From a checkpoint of a small transformer trained on Wikipedia.
Size: 12 layers, MLP 320 SwiGLU.
Architecture: rotary positions, untied embeddings, normalized queries and keys.
Each number is 128 + 32 x the weight over its row's rms, rounded and kept within 0 to 255. Layers, rows and columns count from 0. The size above them is the row's rms in percent of the matrix's.

# layer 8 attention key, 256x128, rms 0.133, rows 135-159, columns 0-127
size [ 64  59  87  64  45  68  67  65  62  57  60  67  66  41  69  62  63  70  58  63  57  66  54  57  70]
[[182 114 162  74 160  95 180 103 133 137 142 129 185 128  70 113 120  80 116 143  62 128  98 153 200 135 152 131 109 143 135 115 153 103  98 130 182 137 180 142  79 119 109 174 117 115 140 135  89 138 155  96 186 181 118 110 136 140  89 195 183 172 109 221 138 119 121 138 147 180 150 109 130 101 132 202 142 128 118 137 181 155 102 119 126  62 157 175 166 141  99 127 144 149 115 172  94 137 172  72 150 159 142 104 106 101 191 153 125 123 161 160  84 113 150 110 131 117  97 124 130  98 112  88 100 121 153 127]
 [117 152 123 173 150  95 143 145 104 138 122 158  91 120 129 154 168 137 146 177 168  99 154 138 138 117 109 131 153  93 142 209 144 117 137 115  87 111 113 110  47  94 177  93  68 127 105 180 134 152 165 119  76 166 138 134 120 164  98  92 133 136 129 120 141 140 184  37 129 116 170 119 175 189 123 141 119 134 128 172 158  55 159 120  88 158 136  94 190  81 123 182 131 117 118 137  90 106 138 115  95 143 152  84 134 187 133 179 193  93 118 134 140 117 179 145  78 125 113 204 146 142 128  93 112 138 149 141]
 [119 135 174 134 160 120 172 132 133 202 121 142 100  70 108 130  93 127 144 120 107  89 119 150 182 104 178 147 147 146 135 118 157 128 154 177 161 133 123  88  99 100 123 150 127 152 149 144 109 138 162 116 165 104 158 139 101 172  50 130 174 142 101 223 101  49 145 142 127 172 158 108 164 173 133 125 124 129 162  68 127  94 147  94 111 120 168 151 112 155 113 124 156 140 118 112 126 201 141  93 185 139 133 130 123 165 169 143 157 143  92 136  99  49  18 108 156  98 101 134 118  94 125 147 129 109 176 112]
 [180 195 152  77 138 184 139 119 163 149 152 157 184 163 149  94 184 122 112 137 109 146 141 140 171  98 112 177  94 176 159 112  60 159 166 151 147 116 136 145  85 146  93 122 131 102 169 119  96 148 131  88 126 171 111 179  89  75 106 176 165 137 157  72 155 115 171 110 118 154 132 147  99  94 172 128 113 113 133 156 157 132 145 136  60 163 137 136 153  82 109  99  58 137 173  86  70  92 170  98 127 138 117 170 148 165 141 119 136 132 200 153 140 154 174 106 114 108 118 132 179  89 175 108 125 150 106 110]
 [172 127 151 143  77 134 163 119 139 120 122 153 141 142 113  68  78  88 114 131 132 116 151 148 136 165 140 108 128 171 117 144  55 134 136 103 156 125 197 173 133 109 121 120 137 148 160 123 151  96  97 117 109 148  78 182 136 151  66 132 138  85 154 142 165 107 120 114 134 127 115 145  90 142 142 174 157 131 129  93  79 185 188 149 131 127  83 172 156  91  79 128 123 139 131 104 105 161  69 121 111  45 151 170  73 110  98  74 103 116 121 107 132 174 133 169 163  85  50 117 154 101 119 183 138  68  95  57]
 [ 48 109 143 111 179 209 127  52 126 162 133 151 162 159 104 162 202 119 156  54 170 148 134 128 128  83 114 111 104 134 153 102 169 110 132 136 134  48 164  84 169 184 114 108  92 143  79 104 168 152  97 100 132 114 138 171 116 109 155 147 137 176 128 112 217 118 128 143 148  76 104 178  90 128 139  96 161 149 111 146 115 162  82 106 139 110 139 114 128  96 123  74 101 106 101 146 172 106 146 126 111  94 131 123 142 137 175 110  97 118 156  82 110 105 114  86  82 149 179 110 105 125 151 118 133 168 150 134]
 [134 118 184  93  36  57 109  89 136 174 112 202 128 139 137  87 186 121  99 147 122 100 118 116 116 140 162 117 111 158 109  85 171 117 134 133 145  87 118  93  90 148  98 171 110 146 151 115 100  66 104 142 163 120 115 155 124 140 135 205 144 112 155 169 168 125 110 146 162 126 144 113 114 105  97  94 210 131 100 104 122 134 117 135 158  86  97 156 148 132  86 112 127 124 106 141 149 146 123  83 120 155 159 122  79  63 147  67 115 165 118 142 115 114 160 136 124 100 133  71 104  93  93 127 179 207 123  53]
 [159 121 102 106 107 183 111 170 189 134  99 149 203 121 118 100 129 169 121 123  88 131 125 115 133 151  51 118 148 135 139  35 107  71 134 131 150 110 120 182  89 139 158 149 111  83 159  99  95 118 121 134 173 151 166  96  73  70 129 157 112 134 101 117 161 131 117 135 142 129 116 149 106  55 170 140 119  87 169  83 131 146 172 107 126 128  76 114  76  98 178 109 151 111 155 167  63 117 126 180 179  83 152 152 169 112 148 136 102 111 205 126 144 167 154 118 141 136 158 150 159 113 175  86 156 140 146 133]
 [121 115 142   0 168 127 138 111 160 109  78 134 128  57 147 123  66 149 102 133 135 121  73  82 150  95 132  94  94 121 118 138  87 160 104 121 135 153  91 211 105 127 171  70 137 114 110 153 126 166 148 122 155 167 112 119  87 137 162  89 152 123 144  89 148 152 168 100 152 140 104 126 136 138 129 139 112 118 134 164 166 118  35 138 105 140 107 134 147 150 142 120 122 170 123  99 119 106 149 134 165 101 107 112 144 165  78 135 135  98 191 122 158 157  63  76 120 117 126 113 152 152 126 185 128 135 115 201]
 [146  61 105 168 136  91 151 116  99 158 139 133 116 110 160 122 142 180 159 151  85 115 120 158 135 168  84 134 174 127 122  97 102 145 119  91 135 129 128 123 175 124 139 128 103 169 120  72  98 112 138  84 163 169 141 131 103 107 117 166 156  81  91 203 163 104 138  91 130 197 164  90 141 132 164 119 128  88 165  61 114  87 112  68 119 130 115 133 184  73 123 160 156  96 158  89 124 132 122 122 114 102 131  91 115 134 143 151 151  82 180 121  64  60  79 106 190 133  77  81 118 122 176 105 110 125 124  52]
 [142 147 142 178 145  95 111 150 125 126 146 144 132  97 207 116 142 115 130 135 103  85 121 104 119  83 120  91 142 130  96  51 129 139 163 128 160 134 129  71 154  94 158 102 106 151 130  88  91 136 147 100 122 155 129 101 102  99 122 185 158 101 137 231  73  80 194 165 161 160 191  79 119 115 171  90  96 119 122 171  71  81 116 119  77 110 141  86 183 151 103  79  99 113 162 108 108 117 148 140 138  77  96 105 126 111 147  92 165 179 127 149  96 130 107 115 160 118  97 160  88 146 185 145 107 142 101  85]
 [103 138 132 141  87 140 122 158 124 116 143 118 110 155 134  72 145 121 138 209 146 159 165 123 105 131 111 133 103 129 142 155 167 142 155 137  84 127  75 161 100 191 102 132  86 117 133 104  98 158 187 124  80  52 127 156 175  96 133 101  97 186 140  74 184 186 134 131 138  96 103 158 130 119  92 142 123 155 104 190 162 151 202 151 163 142 165 115 114 137 103 182  79 155 138  95 137  75 106 123 110 126 157 123 113 121 111 137  96 133  99 116 202 182 198 158  90 117 129 148  98 122  69 141 119 179  84 164]
 [105  84 113 172 152 157 136 125  92  95 159  99 143 162 196  77 184 127 159 160 111 120 181 176 120 149 113 147 136 151 165 117 160 175 147 117  77 154 128  63 119 172 186 135  56 153 162  94 113 137 126  99 189  90 116 190 146  91  81 144 117 135 140  87 149 141 113  89 137  73  95 150  94 113 110 159  95  27 130 109 131 147 140 128 129 166 128 170 169 122 114 136  91  92 135 137 149 137 122 152 106 134 153 132 204 158 151 106 110 113 113 106 140 220 174 118 115 152 112 141 149 114 154 118 175 109 142 125]
 [151  80 125 159 126  93 164 122 130 172 156  65 161 150 140 128  85 154 206 103 135 131 114 137 139 173 170 142 133 129 131 130 144  49 138 135 172 161 117  77 126  70 129 162 160 134 114  65 116 140 166  94 108 132 156  86 132 137  74 102 139 108 110 175 135  98  93 136 157 191 178 116  89 148 120 125 142  81 157  86 153  84 150 133  95 149 152 100 172 165  94 153 111 164 165  86 100 128 139 161 119  81 160  70  99 144 146 117 182  71  93  45 103 142 101 119 162 163  69 114 148 145 121 131  98 142 114  92]
 [120 124 145 173 123  87 158 147 124 185 113 128 161 110  66 190 164 130 113  55  87 160  75 145 158 130 174 134  74 113 120 127 148 150 135 167 148  88 184 110 135 119 100  99 186 117  84 141 132 145 145 110 129 116 126 120  89 159 102 116 100 117  73 224 124  68 144 201 139 220 130 114 148 139 169  93 154 182 163 127 165 131  74 107 141 138 140 164 102 157 132 137 150 155 134 146 119 202 130 134 105 156 131 139  84 121 178 107 143 145 132 190  84  87 122 159 126  99 155 146 110 161 117 105 120 145 151 125]
 [139 131 128 112 128 136 143 118 158 123 133  72 182 167  76 122 132 134  93  69 100  87 115  74 144 130 165 161 176 137 138 124  92 100 133 190 189 166 165 153 127 126 118 116 194 132 116  83 126  95 145 141 158 142 115 106 134 125 138 120 151 135 163 156 119 147 108 150 134 145 126 153 164 108 131 135 151 173 149  84 158 207 136 145 231 108 108 160 135 185 143 141 154 177 121 126 171 173 141 103 150 170 170  88  79  94 149 144 116 111 127 150  57 128 103 162 159  67 149 148  59 107 147 207  96 145 157 140]
 [116 151 133 174 162  83 119 197 151 125 175 142 108 114  73 165 136 123 148 132 165 117 118 131 148 152 136 139  62 114 175 117  52 122 134 174 112  91 157 176 130 104 160 130 184 134 100 147 173 156 106 103 103 113 142 144  93 102 152  65  95 142  95 217  83 125 150 145 114 184  97 132 225 145  92 143 141  92 197 151 122 132 112  64  53 115 166 143 108 162 147 133 126 103 102 138 165 150 159  92 109 138 173 131 122 126 116 131 146 127 185 155  82  84 155 124 121 112 150 134 106 107  91 123 137 153 116 164]
 [152 180 174  94  90 150  99 153 101 146 118 164 145 116 161  59 108 130 120 143  64 101 118 104 136 141 153  76 103 144 150  94 160 177 128 106 128 136 129 113  84 104  69 142  94 111 169 105  94 118 128 126 126  95 145  73 132 100 138  79 108 101 109 140 158 100 109 131 133  67 181 117 145  95 157 131 109 119 112 171 144 103 208 128  95 147 107 108 159  75 103 140 166 102 168 173 121 141  98 121 174 149 163 114 128 126  63 132  87 141 105 102 205 195 161 142 151  40 102 141 139 137 165  58  81 148 118 131]
 [125 131 182 205 109 104  97 122  96  81 144 128 137 125  96 143 175 118  65 178 103 145  75  90 156 156  96 124 112 164 160 206  97 122 163 129 154 125 149 210  72  85 151 100 172 121 167 116 140 130 103  93  95 159 148 127 104 109 145 103  72  98 125 169 140  78 127  89 189 116 101 142 181 100  71 117 127 152 110 175 130 132 110 164 106 136 139 112  93 134 105 149 147 118 139 115 147 141 112 102 121 173 153 144  77 118 116 148 120  53 166 164 138  91 161 162 102  52 168 174 139 149 168 127 136 110 148 151]
 [125 116  57 238 172 143 119 139 108  87 168 113  85 156 118 121 136 100 117 135 148 121 137 148  62  92 130 150 153 115 105 120 163 119 135 112 138 156 171  60 165 101 147 105 150 151 102 116 150 134 173 160 188 118 137 133 198 110 118 119 107 150 136 160  68 134 104 182  95 107 166 108 136 132 186 115 130 113 142 111  97 162 125 148 162 110 133 101 148  50 115 150 122 108  98 142  85 118 129 124  80  71 119 126 121 121 101  96 100 193  85  86  75 103 166 172 148 134  48 131 163 127 109 123  80 101 171 112]
 [176 123  72 137 158 139 187 111 152  51  76 126 102 197 148 122 149 106 123 129 123  99 101 125 185 109 169 138 147 126 142 138 139 156  94  89  90 123 137 153 106 126 188 112 105 151 151 147 125 138 187 178  88  81 117 102  99 156  92 145 109 104 148 124 139 183  90  63 124 143 161 120 163 131 161 150 117 126 130 106 160 103 181  89 149 169 169 144 174  78 147 152 140  90 161 131  85 102 111 125 151 164 140 167 166 141  90 138 125 140 145 105 200 169 217 135 148 122  89 174 186  87 162 121 131 136 161  96]
 [184 168 119 107 146 156 142 102 173 124 118 113 174 115 119 131  77 137 113 105  85 116 161 101 156 101  48 130 110 118 112 136 136  94 142 135 145 110 132 169  78  97 119 104 118  92  75 145  86 144 155 104  95 188 145 111 106 131 120 148 155 145  87  64 145 114 124  87 130 113 173 123 151 145 132 132 131 178 121 120 186 110 115 109  94 162  93 145 106 158 120 116 105 177 134  81 137 126 110 104 116 137 138 122 111 138 213 191 143 158 132 176 153 108 156 102  95 161 125 157 211 152 178  14  57  97 141 166]
 [160 144 157  77 111  87  92 144  86 110 123 129 166 119 134 124 108 150  78  79 102 111  80 101 107 187 160 132 156 173  49 113 120 113 187 161 151 125 147 129  77 152 151 121 151 131 112  75 112 122 164 179 177 111  48 149 111 106 172 136 110 102 155 137  95  45 153 198 175 123 163  82  99 161 156 103 162 162 144 130 163 100 114 196 115  90 152 149 151  96 103 115 129 146 122 134  98 142 110 125 113  87 124 116  91  77 107 116 129 154 128 127 105 185 117 168 127 112  86 137 105 186 144 163 131 109  65 146]
 [142 143 124  48 142 144 158 112  96 147  99 126 112 125 145 115 203 171 122 104 105 126 101 120 175 145 130 110 156 192 115 205 101 133 114 114 136 165  96  88  68 126 154  86 114 155 135 122  87 117 175 161 129 111  99 180 128 142 191 141 180  71 159  89 112 116 145 131 171 185 151  89 126 150 141 138  84 180  97 148 155  74  86 141  95 124 133 121 141  62 129 112 115 100 169 166  98 113 100 109 145 135  78  47 103 121 137 133 152 106 133 141 151 107 123 110 111 128  86 175 191 168 176 157 171 130  97 162]
 [185 118 104 196  89 135 165 149 108 103 109 106 121 187 158 150 152 154  94 132  76 169  85  97 140 125 126 109 169 121  67 153 137 112 154 169 147 100  91 122  54 149 134 121  92 140 164 100  83 141 148 185 138  97  71 134 156 129 147 113  95 126 114 101  83 147  93 146 151 160 114 149 122 112  88 108 130 163 104 118 100 151 128 148 171 111 108 117  82 227 126 141 187 136  86 128 114 118 155 131 106 127  70 139 115  63 203 164 118 114 102 167 137 137 100 146 124 157 204 144  60 161 101 125 102 168 139 116]]
# layer 8 attention query, 256x128, rms 0.178, rows 136-159, columns 0-127
size [ 74  73  97 108  84  94  92  88  97  93  79  94  65  77  87  82  91  72  97  83  87  88  88  92]
[[135 174 119 128 106 158 137  72 141  99 155 196 125  55 157 103 151  83 111 110  85 129 164 144 128 167 203 131 133 140 117 197  85 121 106 133 208 135 111 162 129 105 157 126  90 133 119 175 162 142  94  63 147 152 166 121 125 160 113  92 157 150 139 104 137 133 112 104 129 139 136 192 138 121 125 137 156 182 139 129 133 151 139 116 167 165 122 183 153 133  89 134 168 118 130 119 117 188 140 106 147 103 148 157 188 135 124  67  30 129  91 131 105  83 154  98 192 144 165 191 148 141 100 100 152 163 144 123]
 [138 187 125  80 140 185  79 162  85 150 194 149 146 130 112  91 113  79 113 144 149 124 178 151 141 194 110 173 123 131  79 139  51 106 127 151 144 122 130  87 115  59  93 130  69 141 143 217  99  91 134  86 150 162 165 150  56 108  94 163 145 111 132 205 100 107 149 166 137 161  93 135 126 152 116 101 155 143 147 136 129 127 152 162 106 144 150 174 121 125 149 129 111 116 151  72 137  87 118  68  90  98 140 165 137 137  70 102 133 141 113 104 134 102 127 195 122 107 150 137 112 118  62 130 118 107 118 139]
 [138 112 157 114 128 152 152 106 124 156 171 195 153 126 108 118  92  93 154 154  67  99 116  54 206 150 168  76 136 152 194 121 140 142 136  62  81 158 136 125 149 151 114 154 124 127 113 155 108  70 166 170  88 151 131 163 166 168 126 134 129 156 177 101 120 123 103 124  99 118 172 175 119 168 104 161 107 112 124 150 168 117  90 134 113 122  88  70  97 131 131 118 111 133 107 151  82 134 137 165 151 165 118 170  57 186 180 115  99 134 145 150 110 180  89  89 184  84 169 107 184 159  92 123 157 144 107 110]
 [109  76 149  54 150 181 106 117 126 132 114 152 134 159 139 158 134 105 144 145 138 122 108  62 130 160 124 146 109 147 143 130 121  56 100 138 138 138 105 133 124 145 204 138 187  57 109 106 149  78 198 112 123 117 120 130 139 124 161 195  99 138 126 108 129 104 129 169  94 123  60  98 138 122 111 116 161  80 164 118 139 146 148 151 178 126 113 104  98  36 108 128 111 131 110 125 136 160 161 129 106 165 164  48 100  81 177 153 163  77 132 107 169 110  29 138 146 108 120 106 123 109 109 112 157  83  98 112]
 [151  96 138 120 105  77 105 171 107 130 127 110 132 115 164  85 143 143  88 172 118 121 120 159  83  40 157 117 173 146 123  79  78 181 124 158  75 159 108 103 141 121 115 159 138  86 132 117  76  88 181 128 125 178 176 130 132  86  62 141 118 172 140 140 180 138 136 184 127 159 137  77 183 125 153 141 116  88 166 144 123 138 102 102  85 118 127 148 141 123 126 120 105 139 136 138 123  68 162 120  34 133  76  82 119  99 143  97 139 120 145 145 104 195 136 149 139 173 189  79  81  87 129 127 168 120 139  87]
 [150 140 137 101 101 157 100 144 112 174 124 116 126 155 130 180 122 174 137 149 120 111 129 167 129 162 131 134 138 114 116 111 156 167 145 124 168 113 150 140 119 132 153 101 110 121 173 120 117  76 192 148 135 167 115 116  54 149  77 172 156  88 172 168 160 110 134 134 108 119 173  77 168  59 142 157 103 104  64 101 147 174 183 142 133 136 183  97 121 112 162  68 130 177 160 214 171 124 141 113 185 145 171 121 126  95 103 111  58 105 117 178 149 147  74 132 112 134  94  88 107 111 141  93  59 151 182 132]
 [103 146 150 119 163 123 179 116 108 153 145 182 105 165  69 159 100  93 178 141  84 155  85  94 170 141 140 138 149 132 197 125 154 192 105  70  75 127  91 174 120 116 188 121  95 114  91  90  77 159 141 146  94 108 121 195 167 134  92 127  74  96 127 108  99 127 147  97 101  60 149 184  80 117  67 105 127 110 221 128 114 133  92 122 115 104  97 128  96  94  78 145 134 143 116 148  66 119 152 157 164 157 126 151 107 128 174 122 112 146  95 137 143 158 104 140 121 153 120  97 152 115 177 128 163 103 114 126]
 [108 121 144 159 144 147 159  98 138 142 143 176 143  92 144 116  58  97 120 125 122  97 134  72 171 105 171 120  87 154 154 119 138 131 121 105  97 116 121 147 130 152 166 125 147  81 117 158 146 160 117 119 114 151 172 145 161 133  99 150 106 128 164 103 131 153 107 122  79  71  79 146 112 106  81 170 117 129 175 147 133 136 126 125 157  85  92 143 131 109  65 148  85 145 111 125  79 133 122 125 108 122  94 105  75 110 144 161  83 103 137 160 121 115  85  64 150  90 160 160 196 145 211  49 184 175 183  29]
 [ 83 203 100 143 105 149 142 162 112 135 176 143 136 112  99 203 136 155 127 102 176 139 149  79 118 112 178 111  98 130 139 154 117 124 112 140 134  90 106 116 142 123 170 152 104 139 127 115 154 173 135 142  70 146 147 113 102  75 149 155 149 135  43 123 155 110 121 150 158 101 172 144 132 140  76  58 120 155 114 172 150  75 134 116 139  90 132 119 159 131 118 127 126 149 102 121 183 163 130 115 108 129 205 106 217 149 118 113 104 107  99 132  98 144 109  59 218 128  96 158  49  99 123 126  85 115 151  84]
 [ 62 143 145  62  85 153 127 141  69 146 161 144 153 162 103 128 140 130 153 122 167 110 189  74  71 127 148 126  65 115 145 113 126 127 122 150 156 143 110  82 152 151 175 117 118 128 100 121 194 151 123 106  54 129 134 138 112 109 139 122 134 155  38 136  98  99  83 136 151 137 140 122  92 141  44  73 146 124 142 148 135 126  94 175 136  91 157 128 127 100  71 109 104 157 112 135  87 159 146 114 128 134 169 129 183 160 157 100  73  80 104 103 117 147 113  92 201 124  46 136  93 106 118 124 112 118 108  78]
 [148  57 150 157 168 150 126 165 154  82 156 149 106 141 136  72 131 141  99 125  93 115 149 101 138 185 118 127 149 167 108 129 163 103 144 137 142 101 141 116 132 121 104 113 144 101 148 123 145  98 146 153 123 140 123 116 131 131 155 123  90 105 157 163 176 102 124  93  81 104 143 172  88  98 138 155  66 144  74 171 142 153 149 137 132  89  54 117 137  99 196  61 155 111 152 126 127 143 116  90 163  64 134 151 103 126 140 135 200  44 125  63 199 126 128 138  77 145 195 127 179  83 176 156  99 119 163 171]
 [166 131  92 167 209 131  85 118 175 139 132 156 133 184 116 103 159 125 121  86 113 178 156 119 122 144  65 132 137 149 138 104 136 124 119 103 110 123 109 154 201  70 113 119  90 111 110 128  77  96 194 146 109  81  84 107  96  97  99 143  89 110 127 141 150 168 101 124 104 145 186 133  60  90  88 151 127 150 111 213 171 106 118 127 132 138 125  93 109 141 101 160 105  86 123 126 132 170 191 131 132 129 157 145  69 132 173 109 161 131 164  69 184 116 156  99 149 178 192 155 122 143 172 144 132 110 132 169]
 [154 126 134 130 185  75  93 207 119  97 153  95 125 134 143 164 168 132 143 137 128 146 128 124 145 175 128 183 157 167 127 131 149  72 125  84 156  62 161  67 123 121   6 120 105 122 104 130 120 160 165 168 109 120 118 109 102 128 152 110 154 115 124 194 155 109 144 120 123 159 169 155 103  94 169 159 112 130  99 146 105 119 120 139 130 112 116 132 123 153 154 126 135  95 151 104 162  82 110  96 184  90 106 180  80 172  96  85 182  96 129  73 201 119 141 142  73 139 161 153  98  88 126 145 103 113 138 181]
 [117 142 142 142  99 148 113 123  73 107 117 148 139  89 148 131 123 114 155 155 146  93 157 140 105 146 157 137 158 116 149 166  32  79 113  91 136 139 118 154  45 105 100 117 132 135 127 174  95 115 102 145 139 131 215 193 185 139 144  99 199 123 126 172  64  61 133 128 119 152  95  96 151 152 121 122 124 161 130  72 108 124 118 155 149 141 174 149 164 111 199 111 156 102 127 129 126  79  93  47 123 146 145  76 148 143  79 136 132 114 109 156  99  77 100 189 150 101 104 131  85 107 113 150 143 124 125  75]
 [141 122 150 120  75 112 146 152  85 102  79 161 125 137 162  91  95 101  60 139 101  95 166 172  91 163 107 120 109  94 102 152 105 162 103  91 139 105 150  64  49 133 124 101 140 131 113 111  80 181  91 179 115 114 172 170 114 158 133 106 120  62  87  79  91  74 106 159 103  98 129 111 112 159 153  91 101 119 143 139 142 188 120 125 109 157 178 120 151  89 158 147 157 157 151 177 128 109 119  95 141 157 124 148 177 187  88 161 136  72 126 134 131 104 110 171 117 107 135  65 134 104 134  65  92 126 169  75]
 [100 113 127 123 108 137 161 114 123 150 100 153 126 110 158 118 112  85 149 150 129 120 137 167  79 146 187 104 133  85 159 141  56 110  82 104 141 132 116 195  34  94 123 101 132 136 104 149 125 128  95 137 144 119 189 160 165 134 163  95 206 150 126 163  50  86 134 124 130 156 108 125 127 168 108 123 152 116 170  74  95  94 144 154 143 173 149 139 170 102 174 133 155 107 105 142  99 122 108 107 121 100 154  67 127 172 101  89 108 130 158 148  73  93  79 185 164 152 123  98  70 103  98 121 122 138 138  37]
 [120 149 181 128 103 144  99 102 103 124 204 144  92 170  48 107 131 105 173 110 112 114 134  89 180 161 163 181 176 171 165 146 182 133 147 179 158 146 129  92 184 144 146 176 108 146 100 176 132 154 134 158 106 156 129 171 115 116  96 101  65 108 212  91 155 124 172  98 108  44 143 168 114 116  79 152 136 119 105 137 145 102 161 155 124  95 135 131 130 152 147 110 107 150 165  78  98 174 136 194 140 151 156 145  97  88 165 115 118 136  98 146 157 149 105 100 121 123 120 146 193 141 174 119 160 122 130 144]
 [137 164 137  94  49 143 159  99 120 125 124 153 167  72 124 122 101 100 132 113 174 121 165 183  91  86 131 128 123 107 150 148 105 113 106 130 167 104 119 130  85 102 136  88 126 118 135 174  94 155  84 158 109 117 173 187 107 148 107 102 188 113 101 118  87 101 130 158 119  77 118 142 113 164 106 122 161 105 138  49 105 150 122 122 150 140 199 128 154 103 137 153 119 126 105 115  82 141 173 120 156 153 148  97 209 146  70 144  85 132  86 135  79 129  92 111 189  91  54 190 110 175 103  83 105 129 164  83]
 [100 116 137 133 120 147  80 144 128 120 124 126 119 177  66 135 161 148 150 116  96 126 151  53  75 184  98 121 108 128  94 129 129  39 169 148 150 109 129 131 165 142 201 132 179 104 127 109 171 139  64 151  76  81 128  98 151 116 182 150 118 175 147 162 128  70 124 130 167 140 148 141 115 109  52  87 180 130 120 193 150 145 143 161 105 144 158 109 128 127 100 158 147 123 167 102 101 111 140 147 114 130 142  82 193 172 203 101 190 144 178 109 144 107 107 100 147 106 100 145 129 127 116 169  94 116 108 161]
 [126 140 119 125 103 166 123  60 171 119 162 114 182  89  95 192 178  99 181 131  77 136  50 100 171 107 111 141  88 124  73 116 143 133 132  91  90 108  94 123 136 109 186 145 123 115 161 145 163 128 119 101 115 148 128 184 107 112 102 153 121 136 109 102 100  76  65 119  92 122 111 136 112 108  73 109 153 133  47 135 162 120  84 128 132 136 131 156 154 113 128 180 183 101 130 107  43 159 112 134 153 132 120 119  77 172 177 112 107 150  83 127  78 126 127 157 141 109  79 143 154 148 151 112 127 143 109 218]
 [156 100 125 103 136  92 163 161 121  95 152 130 119  58 140 101 180 123 157 145 122 122 110 129 120 128 186 147 117 174 136 164 157 163 124 114 111 169  56 138 134 129  77 134 138 138 121 130 145 166 110 144 131 137 106 169 108 191 137  74 135 183 164  80 138 118 170  96  99 169 140 143 155 175 175 143 101 139 119  93 160 120  73 100 154 183  76 120 126 109 119 132 127 115 103  67 133 123  87 114 188 146  93 138 179 160 115 100 131 129  85 159 107 111 146 149 161 193 137 167 205  53  55  85 171 125  87 120]
 [103  75 130 111  90 146  96 153 145 150  63 122 125 141  94 108 122 105 169 125 134 118  51  93 171 152 119 154  86 134 162 152 145  10 138 164 156 113 116  93 131 154 143 153 141  76 103 127 119 135 117 160  83  94 104 105 187 108 143 160 117 103 196 126 169 139 113 172  63 107  75 187 104  92 106 132 180  87 154 129 113 167 132 117 132 105 147 119  96  84 156  87 121 143 182 147 108  59 133 130 170 188 138  99 131 127 149 144 132 117 134 138 156 130  85 118 138  73  88 141 163 107  99 167 128  88 111  87]
 [115 145 158 104  81 137 114 117 177  91 137 145 182  59 122  88 139 101 130  89 154 177  87 190 184 116  93 137  68 146 160 181 103  66 143 110 179 109 154 103 140 100 160 141 112 144 139  74 106  65 129 122 116 151 117 101 137 125 139 178 143  91 175  97 162  91 129 119  78 142  93 141 154 160 131 130 160 131  79 148 159 147 143  90 141 106 157 141 114 130 173 135 110 124 123 104 131 130 133  93 192 148 222 141 121 134 137 150 104 162 116 175 108 182 156  83 101 101  93 148 127 137  69 168 110  95  84 193]
 [116 162 118 170 137 105 117 120 162 106 127  95 133 105 179 166 136 151 138 115 164 182 124 188 119 130  40 140  91 120  91  85 118 143  91  95 133 113 155  93  86 115  99  92 114 149 157 111 126 199  56 105 197 123 122 109 183 137  73  73 119  76  96 130 143 119 108 120 148 170  87  86 153 123 184  93  96 117 158 117  83 150  89  85 141 163 113 156 151 127 113 133 144 133 117 152 162 115 138  69 122 161  80 149 140  90  80 169 103 122 110 123  97 154 157 187  78 145  62 170 153 146 130 135 113 147 175 164]]
# layer 8 attention value, 256x128, rms 0.177, rows 128-130, columns 0-127
size [101  95  96]
[[121 111  85  99 185 135 107 118 162 156 119 137 133 133 152 133 159 120 133  63 128 160  87 117 175  99 155 190 146 215 158 115 143 103  84 137  91 162 126 107 169 149 154 165 104 186  45 134 111  77 120  96 112 119 118 147 183 148  88 170 131  88 160 143 190 138 121 131 160 117 110 181 131 122  98 120 112 121 109  82 148 193 187 123 151  71 103 149 153 185 136 115 132  85 115 161 116 164  67 121  65 125 147 130 173 154  97 136  97 149 144 131  86 179 114 145 114 138  98 124 173 120 116 180 143 136 131  74]
 [165 116 125 141 119 104 149  83 157 113  98  49  92 133 153  82 123 129 139 147 139 119 124 121 165 113 115 126 136 133  90  98 113 119 194 118 147 136  99 128 156 120 132 155 189 175 146  94  98 145 131  90 134 100 162 127 145 126 139 117 145 150  74 107 150  67 131 134 178 169 124 111 111 103 121 145 113 181  98 119 177 135 129 125  95 184 133 143 116 163  82 150 144  79 138 150 102  81  94 149  44 111 121  72 122 105 239 201  71 181  91 134 120 118  93 108 167 128 173 158  81 155  94 156  88 125  86 157]
 [114 117  93 116 143  78 135 140  88  95 129 122 121  91 147  95 147 135 113 159 106  89 180  83 156 179 150 131  47 132  86 104 104 137 119 104 138 124 144  97 125 178  94 137 110 129 169 150 106 112 107 120 128 131 147 131 148 152 141 215 144 144  94 140 153 137 119 123 194 134  74 128  90  65 120 150 187 160  88  68 106 152 153 179 145 183  76 168 165 152 146 158 200 128 122  71  94 125  92 110 131 126 166  95 120 115 174 115 112 133 142  93  95  96 105  67 158 115  95  83  72 170 160 108  74 137 100  96]]
# layer 8 attention output (transposed), 256x128, rms 0.151, rows 128-129, columns 0-127
size [113  94]
[[144 147 144 115 128 193 166  87 121 139  98 147 212 123  70  71 112 109  54  30  82 147 116 117 144 109 151  84 123 172 181 140 130 171  88 135 139 144 111 141 130 112 130  49 122 143 141 122 116 172 144 105 130 188  71 133 140 129  89  96 116  65 177 120 124 206 138 119 108 124 129 109 145 107 116 120 182 139 128 114 129 171 147 135  90 151  96 134 127 139 110 145 113 115 127 174  85 189 152 164 144 173 109 121 172 124 131 195 134 133 140  81 165 141 148  62 140 130 131  88 158 165 142 110 159 125 132 128]
 [113 137 111 141  74  63 107 177  97 170 174  77  51 149  96  99  69 150  93 122 151 100  80 139 142 137 143  96 132 113 178 128 152 109 148  55 105 143  57 140 127 121 128 202  71  77 172 163 164 112 111 145 111 114 130 104 150 124 185 142 128 124 132  87 109 158 106  80 128 114  93  64 137 135 115 128  93 130 111 139 131 164 158 112 159  90 115 177 128 105 102 121 110 151 175 164 125  63 133 146  98 136 147 145 128 142 142 163 112 157 181 153 121 139 142 189 154 159 142 113  87 115 127 200 124 197 139 106]]